{
  "activation": "swiglu",
  "positions": "rope",
  "init_std_up": 0.0205,
  "grad_clip": 1.0,
  "batch_tokens": 131072,
  "train_tokens": 413100000,
  "dataset": "wikipedia_en"
}
Each number is 500 + 50 x the weight over its row's rms, rounded and kept within 0 to 999. Layers, rows and columns count from 0. Numbers have three digits each. The size before them is the row's rms in percent of the matrix's.

# layer 9 MLP down (transposed), 1024x384, rms 0.0848, rows 870-903, columns 192-255
105:448533423508343500491522420480377423436498483474452544568517523477450463446487517546502499462561537527522485389461515480563471432540554486461507536560603511493438512471456565512460514546504429
095:481498464497454536503515591488565457477472520474453466524596482527573411436548516486479547578503548542473540489545476483506456473581474496518481441488497449383390428621403547426449449530453576
100:547589551479483435513526577455537549521506540547578441489479524541561558448384601503524469455475445529363611538498472509505450473404520476528585456542490475477540481547490460544492547414524538
102:384557481498513601536438432560516521482542617544536523547501459551569471566499522473522554588540518465435498530511527505536477496448517506552508502473411520510538417517560547483499485543559530
099:561543512436526528525555394499471494565453434552492630557496407458472466506413480560567494538452408469443409403439429472489364451486518537466560476547475510503546490499482505478476443451497454
095:458533451509490551472527428556597517460533440501416422515473498578511511440605407516507458541508482434575506566445449508532542506561548563526480530532510581497481498576500447466438490437506495
090:510463479517485475478453474516590564485438610586471475492457495590537442478586461525582572587499502429604518465526603510508504627498477485519605534501547426623547447492544570572481493489552468
096:547428558466580488573499503345478362496498530508591551454477468537507488543587534502532499511435440521524462528498491484554428473511379445530575519434488521400526527505439507582496506320445516
106:488576568456550555458480531521500503525522461406511511474542429458469529492471511511527541499450486486427543509534499444441458533519451591493561494527514617475509441461488517561479481491503439
096:498482584463520449444498497453442433490521517441533479470534412528501462603432544558488537522434500453460489529509435583498475503576481526604490520455446540499451486550508506488414556512484413
101:513489468530507500504462592516461492595562506453427534613455513388501457569509546504467522356542573488426464463472564511480435442439542528533525511495451443366429541477525470443492548546476459
098:456439487497579486389476411511493486471571449358564429441440462512530447518554431496497437505495501527488434513518522539437556540505578474499524545422485490539471540520464526485499539536500512
098:490481431378563566525572548526483503457430392497484571529559490500449524450462508518492461508498476464484517505509557622447487543547421502498507463405452494524479551449494494465589536460612489
108:447442462489436528469451441474432495462503552538505425491464455515492476453534520517558561467531572501492529528506532452528530503532542521492445554451515471508492484570455500593396495543541578
096:449489526560475468437559456564481573448484531363505543519443632517365507508549461477476542530489532480495445523465482563557586584521437534559529599431541518496511570534490490453541589522480461
103:580477501488479504503603385481522570525484419537531399458439439470521552452464511537519496593532551553489536525471538559449562499451475442417461574490473468522474517433492445457495584426410432
097:510511525476466438502429492522535473533486525530446504517512542491618504489515494589573560466530405526422457406459443444511475459520546489427550574494465484491482457488448582514567546404517456
101:514527498409531502511523531479538512397438571509502445497571549420543638428616465477535528479551511540464443489486434491506486541479426443552579585549485555466460511466451504559424476530507525
107:430550527491511558446417526524537528598527464562481443513503424484424528431450507462486635526530518575549555511500534533501447553449570483581507486422572559478437527600588672478502546487537581
103:519524594505423521547530433453402612546485514509438518459479459488522536512537560458552505552535460458512396586473507494527471533464580432483530496534526561486402517539487477503517460496468500
102:502509390503497430428516540545433503572505521470405484435530413563578548469518575498503591460436543539518516487469485436529511412511393555452570366503476474542506437452485475495546447430506457
101:574492541547547510424477543416551525339418437523507418528428514565550390525601491586452555492502574489512591524496421442447641463528495475461483511588504532515475553559449567506518441420437500
106:522492457541494527484511499456474490548483485510499538513525437427563527557468461541478458508556505493539463536588457558531435512535499521519481415437479474436351518455499594464533465514407519
101:460588507446529510474516498556464474405504479475589496551453362560445450456499466469543453515473442500514561580583455482600524559606452551553548495486548531525480514524521526492513491497398475
100:532498598486538568435526511516499434523586454577490515560480487525410539434492530476514496445552531466443500503464485625435505527531585514533517472349425522497521454377490470562405509543401446
098:530430558564552571457472498483550493481517545492434514488554559552492596487528385521455412516466533436444498522540542444399469567542542547465393484480460418533511422563461571470482541502515553
101:521554454520507490535451508520469591548439477503498512497452553398483544478461541433552507509551569515473515492525488555449476543514487526440411504588581429530484456586555553601517387517519528
101:541551562584580436505524490444493589476503464432553558483563534444436490542397402497545511532446453478470449422593464466480538500502436440542474493441454554509484469498555646586596546469467535
100:566542531525514524562434566400480476461471552582624418611529457506513512529493545461521505514482492486480476543456450449502442569470582528555587522509449494556475461481507478463452514557522449
095:454562577529445622478474508637530462473587488570472549511574468585431572501488514485460484470498509489437511639556434601458540497374480518442474518531502509552608493521511464588564582456455508
102:414474469479517498399485550541437549513504545535478454472554429483444484477431502502504528418338500502486497420472526526552473405537452612561507462447494569493608469514536507506479489599506470
101:456417548551593533625477557504483481394535499476504530466558540483456530523475477474455571544537548577502550402450566555503462551452518520517428449518414467519515435540529518400609476512512487
101:541485480497537487458536596467516517506592499510502548555399559499503556478478524604548419538491490499475509530423455647500565510483477514521499555502512541461507480374493459438523565544435471
093:503467507507584564472543463511511496511424540482586446414458529510547568518456457548546536489524559475492423550521519576432530522431509578513433474460424411455445520553536504524513494546502489
# layer 9 MLP gate, 1024x384, rms 0.0941, rows 871-903, columns 192-255
099:474549476535510606437495556528572461468550465546551546444557508555539430449479503560560574534511471472412524480527509445497416499536474436401476487501401440461455505580422442446524444602435501
099:398471482503474566537465557491486509407484517544534494530511484453498488514617449494479503564496555545466537488519517502574456376402364592461629482555449518492482521443507534548521513456505502
105:562440490474476493466460482510533492517493493469520525554506386522601498489521485508497531469465465476578507497514511535478476532503521543537501552566577490561421508522493510483463475544524473
099:436451454473493463589564425429550497507393482485510402476488459555459528528522482498553435534510555487459457387466497522450522669527567495520531485496458443494542537499503509457504476534449527
094:508483538462408488503516515629550441465502469507456425533456504520471485430545431433448527559480515464448485408468552494523480507523565567432448501598482475582475451528484535441559468547450450
097:549532514502524511378476548544548478540376451432516456472463452434510493437496482544523509490455482417586504553545426487481520461377485579508565514559550556481528495402397448487567533565497510
096:473437509501485496397581479488493514514421478486446523507501625554501446581566493532490475534455355468498531510545528565477490468541509516542419548443544473405567473507506521616506445449494531
094:532492429418451486545491459451455549595518601408596444363456470492569472535490488590477543493518476446506512459448498423439531520545468462489491492469518524552468523466482523489499441539510518
097:540413590450556529456563511497512489492438512572472507481509616547509544496475493523493486439451451554543542511499469557570551450483390499472494559507456448519465420466493445441504419559446632
100:508559460473511492508526379462490538398479333486477530425387507503514593458469457453517482518407494583478423476494530424339552481489494504473526493469407540477464523518446421461495473628419435
104:505531500494553500446561496546460439567427536467552450436539480526556511499470486447589426492490495498477537503473593458510441553493581514541465497410408454487492452483515521511426520434483508
099:451538549455594514493595511452560533510474577505491423511513530498542534458504627544522451548505517443569428488441491489482437516470444513473447470483509560539478491386551495549534552405538418
106:494506435424562492443510529509477467507502593437489497407463568554508466543431474438429648487475498487493566451485524467363472504425444568550530453477465487604491471490547487450455456593564554
098:519455559405508551420501506591470574470477501453605486560516445548435519508473529524516465413510495493481547517515557495444433459491528398555488500504528386482544519472530511613493534476496512
101:487545431473569459444544497529573548445497435475438544504484411544424420479483513433512512589442439467589499456487530457543494475527599544449495565468539586482506467555494545471462462493565447
098:509490514507561444480503555555453594489583497508496438519517511570524548508447400525481412432438522530535487491454594574512533512525504486563427484550465490491514606486439534395488476544504528
101:627572458440521559488499463469448507524564513446475535458344526514557442479549515480493500515512539471579455445592474443510550547609500513446541569502478525440496533519487422536610560450505527
103:469551567485558516451560480568566415441521476460478548433543586565517449598487449484553407547519528516542525596478504528443389466480497531549607501491521423485549512520565449432456506433529471
102:553420452484516451459474567494512500499482456488469525575534552584539553469508520485493544462442497520420488512583495597480492435443442550531462457527537398521470443474491496438464540519508543
099:479512548459463537541532488601517514521479386541529521449542506471505534503475542528466392484462537474442516427575528530510490465509539516559490527449468562507464500516463469554485437450408417
098:405418483473531442455616439481459450469412559519497438558469486549436555522528508582569462479524495567548486547436536475497535570554514485532449458529423472558503526573435411571435484499492453
100:484537467472594511659452537616473544488429545532496540535645471535497474535566504468406449479422545448500480494451464571495573458466557534444446507581484479543572472595521493529361457431549417
101:568539521511463649530492509467523531530583520555495509523514514495585517507516491493487494440513514481495403533533471586549523609483646552505462486482602523523490457567456539447512446451484526
102:503474478486366455517549550489463531528497527485537493396539450493495493532620496453445450576445458507497470541438475523482519555526544444551507569471449558429489489461480553552568545542609452
099:445493395483457490429505424502470516554499459521519468540500445510560444475538501542425481433518522454406481580517540490388440500438455444469437474510496490527524487487468527425485519493549484
099:514484368572550497463450495476464417559509495471504550521465508419506562521495437535462485468427461551547437441471505499533627464528448456620505491496439444434520525474388449512517524536515504
098:513510462515497469491467491457546515508522494498590469574497474552588604498503562461466496471435540488464406554469396549470465521523515514620570497552484455530448510440487474455560492474459541
103:530555506496372510565460470517449476524435548475539545570546516499557416467475477541521440690549496477457471483494490559520441468530648541468463612538474482460553417502446414490484514448487462
094:430489496463626402485585505495595419504524470564467595579543510596491546448484507505559462471501558439480431460490510544565521466476547535460550454461427539515500629555417541514525372538515403
102:631417457517513515444423512493410506552455455434440478473549413519517510413487407521538509544557499454479507483473484446579558486527561581494474549485475537524544520448419515534507486611530484
097:421581486477452561489502511516570515528472438438513523566437537377488476464438534442458491540390494473511488448550426499639491493527520575528492620473537471482483487516538485610444474552571458
102:466494470508495538475467487516509503474471429505512573495519563484477487458511549421355562496475440467491485506572538481573550441502442497451552450577442488510562443518557513474510479432514497
093:517517504543487450479456381461466444515398527503545432573496517448465509489458466520461461468502507500472523523490479435548435415564525477387503563486496560503542500565434529528544530526422507
# layer 9 MLP up, 1024x384, rms 0.0952, rows 871-903, columns 192-255
097:545450503458450624579570582516594520483459471565502471477435494582398592473518507585495481459552531511466489576509550487573481555535538458556458445481543520543536446510380411460502465441401473
096:500522580466489516536477547510594485568533528549579488520441480470407500540479510580523495496454545424575504472472585430498521484549542509579506505490537491540418430537474473439581480538476537
101:491517425497464554394502556523582523476523510497671573548445510609442405557561463491483536469540629610518426577412606456487521532533530536565583559571555527441462516624528496489468471514461537
096:540445420517519447626519490487523509514413516492474459463548500549493555482567542527591512428498489515515539479472467511509569536591426508491551532502471573506551435427532495493528521468591530
094:508460511441604515468517553607497481454425598540421434580527501564472490484518452417521521515556477526424567481500539449521485444539588583491461419533453519448530485517530531564572598517612523
099:520446428414450490477468497552486470466535549519479573523510511568459555538498527505492477614485477407569465553514521517496474545587467461486554449453617468503464450479493464495522516500556524
095:486431554591459562498552380495551512510492502538490540562528647530544495521530558566575554456443383444571478543459593489528511469548588517598467563515563543441529513480514561607432501485434589
100:463531489434484504482494485526506593494467479413458589495421473495453461484564523440462446477480488515453451480407434430430508472442485563500493457478530561512497476495467522564468495428510453
093:466574489450621453422540490415495488442510512598562526422588546546521471520488423510495473484368425599445528376527564492512499518476461458527501485594474544571571401456515465515419513513534491
099:501487560502484571539583593428465483560479488515444547443561458502497366527496562506524541439499312473551520486469410539411445511471513364522505451514531500520544550509459505423463541468539489
099:511469523472467482571449550348484666482359452485530512555598458515489566605460514516503468460489587574524481507519533494524491453389489559522389437464424480457540468529474563523423504538540460
101:488562526568549546516657454522526532602487533492374499537523477477470503478484522559504518487463469459470473450476474642435458575519607532479457436502495573453513564578512508542477536479545562
102:438423496508554549460482609558522584561472552443504450461450516518507548494512507455555559596483478545465507569507483478502453439476504618450488595415484598395605403510565545488525504461518504
093:556527414522455450396540473548424470578415532416417569534575484460441490546530516520475393552479506555512571427491496429423536518574546452499555545418468520455540618466514472473428534529536399
103:472474531472407448504520530546530474420473438566581494475515544514457476530479523543432441515500456392586524511507499448546561496438404451431454552482505425629450423541499529541496445434441458
096:506489544437608338557434474490614443485467464481550469537457580526555488503528591472606555525557482459497519486498479518508490481470484486496510480558477410514587528536468526491518488448527512
100:454469554515518529454461587439480476440541495567542442457524465494461491536563556578523508561526444514601517600417514509517467440528528438406498460545546566599506427502488538498490491505514511
105:449560570481516489519533527474536534464517433571494461463522502458524559384454534521486501498472549473511517474555509459448487502512558477428346485540556543450509464602493468471455499528497478
104:509483563518481584560484527565475550487495516493533514568505565491464411578513561518558434548578513450510523335400615513523519541483469543530521527503509481350469504497524542403483479501532455
101:481457635500432442484550461536540586601565502458532388575457484478575445441541642520399514558507534523490550446475413511484517523549511479546521389476545513480526389482508380465481505489548559
101:537513469497529434542560555433434491481503464465535449489551380554531479489533526599471463512485391581484506499537525482520535430468497463525463468456513395554447378522480547516506367523489482
104:485525544491504408528559486492498568548485524548493471398459600469477486439455549509548583518496379502525591460530530469528492486438376531530508568494565494522516502465498476482474532414511459
098:516469562443438583585518498433532505515480490509479468482607457584529434503443532429529428455414533473524475498589523463559524504553538513405508458547578498501521487595568470499491461502476457
103:461512527516513348539495529443549429530503444521380494445500544587519449552514455505484475440559410605412436466502468488427452518546505498465596524502476392501447533506483497492414556557470543
105:535546534498490566438498486560418383442522548515508577520489406495455513461515537517446486542530465546495479504503461552475445558556629509526480470515479554516464481462562478568575450522514409
098:474487495465487566545478503450442445408456484413473525447630422574516439573561431522534545479452512373453490508460542561449515561509502503544564466562583613414464608575479533568535483506494504
102:586456437458446543461509494550487517519508469415475530472493550506529501515530447473548549516535494552436551568457459456567445467454498531466526524469503524411465552485438467572491416517530412
097:483497473533476478461461582485402531464510647556494496543509556497505435476471529575539593557514484508521512521417405455508443427498578522508452470522475505447544490503495447480566411452563517
099:542507526417423456492437471539437505540517515456477435526508505553461516511543485563511501491551457581473435544464493450519501470445573550479541501504544441494518482523512532411488542496485510
103:476477511586502620474392584448445469510470483594574477520508526514509420505544550513553506522415476455525444451463519492568490444527642552502542431449484493551504494470397471496498547523439506
098:545579534531551542471457427520562505488478596514446518479488568549539485490561569495466426518530494512544523414516527444523499404502468524516569456499538422542534470505539578565474469483462558
099:428485477573429558512541540481496356540494521525499461567608472492468541445525533530492506488516592447504513476578584502585469513486399483563493534571558503446558484504533523527496474537437494
092:497476531515560427499526508458460455523396483546531530488474533420513483501482522541505482495473399551516425473461480486552563540481479495472512461416482494482529534414591454502445574545430514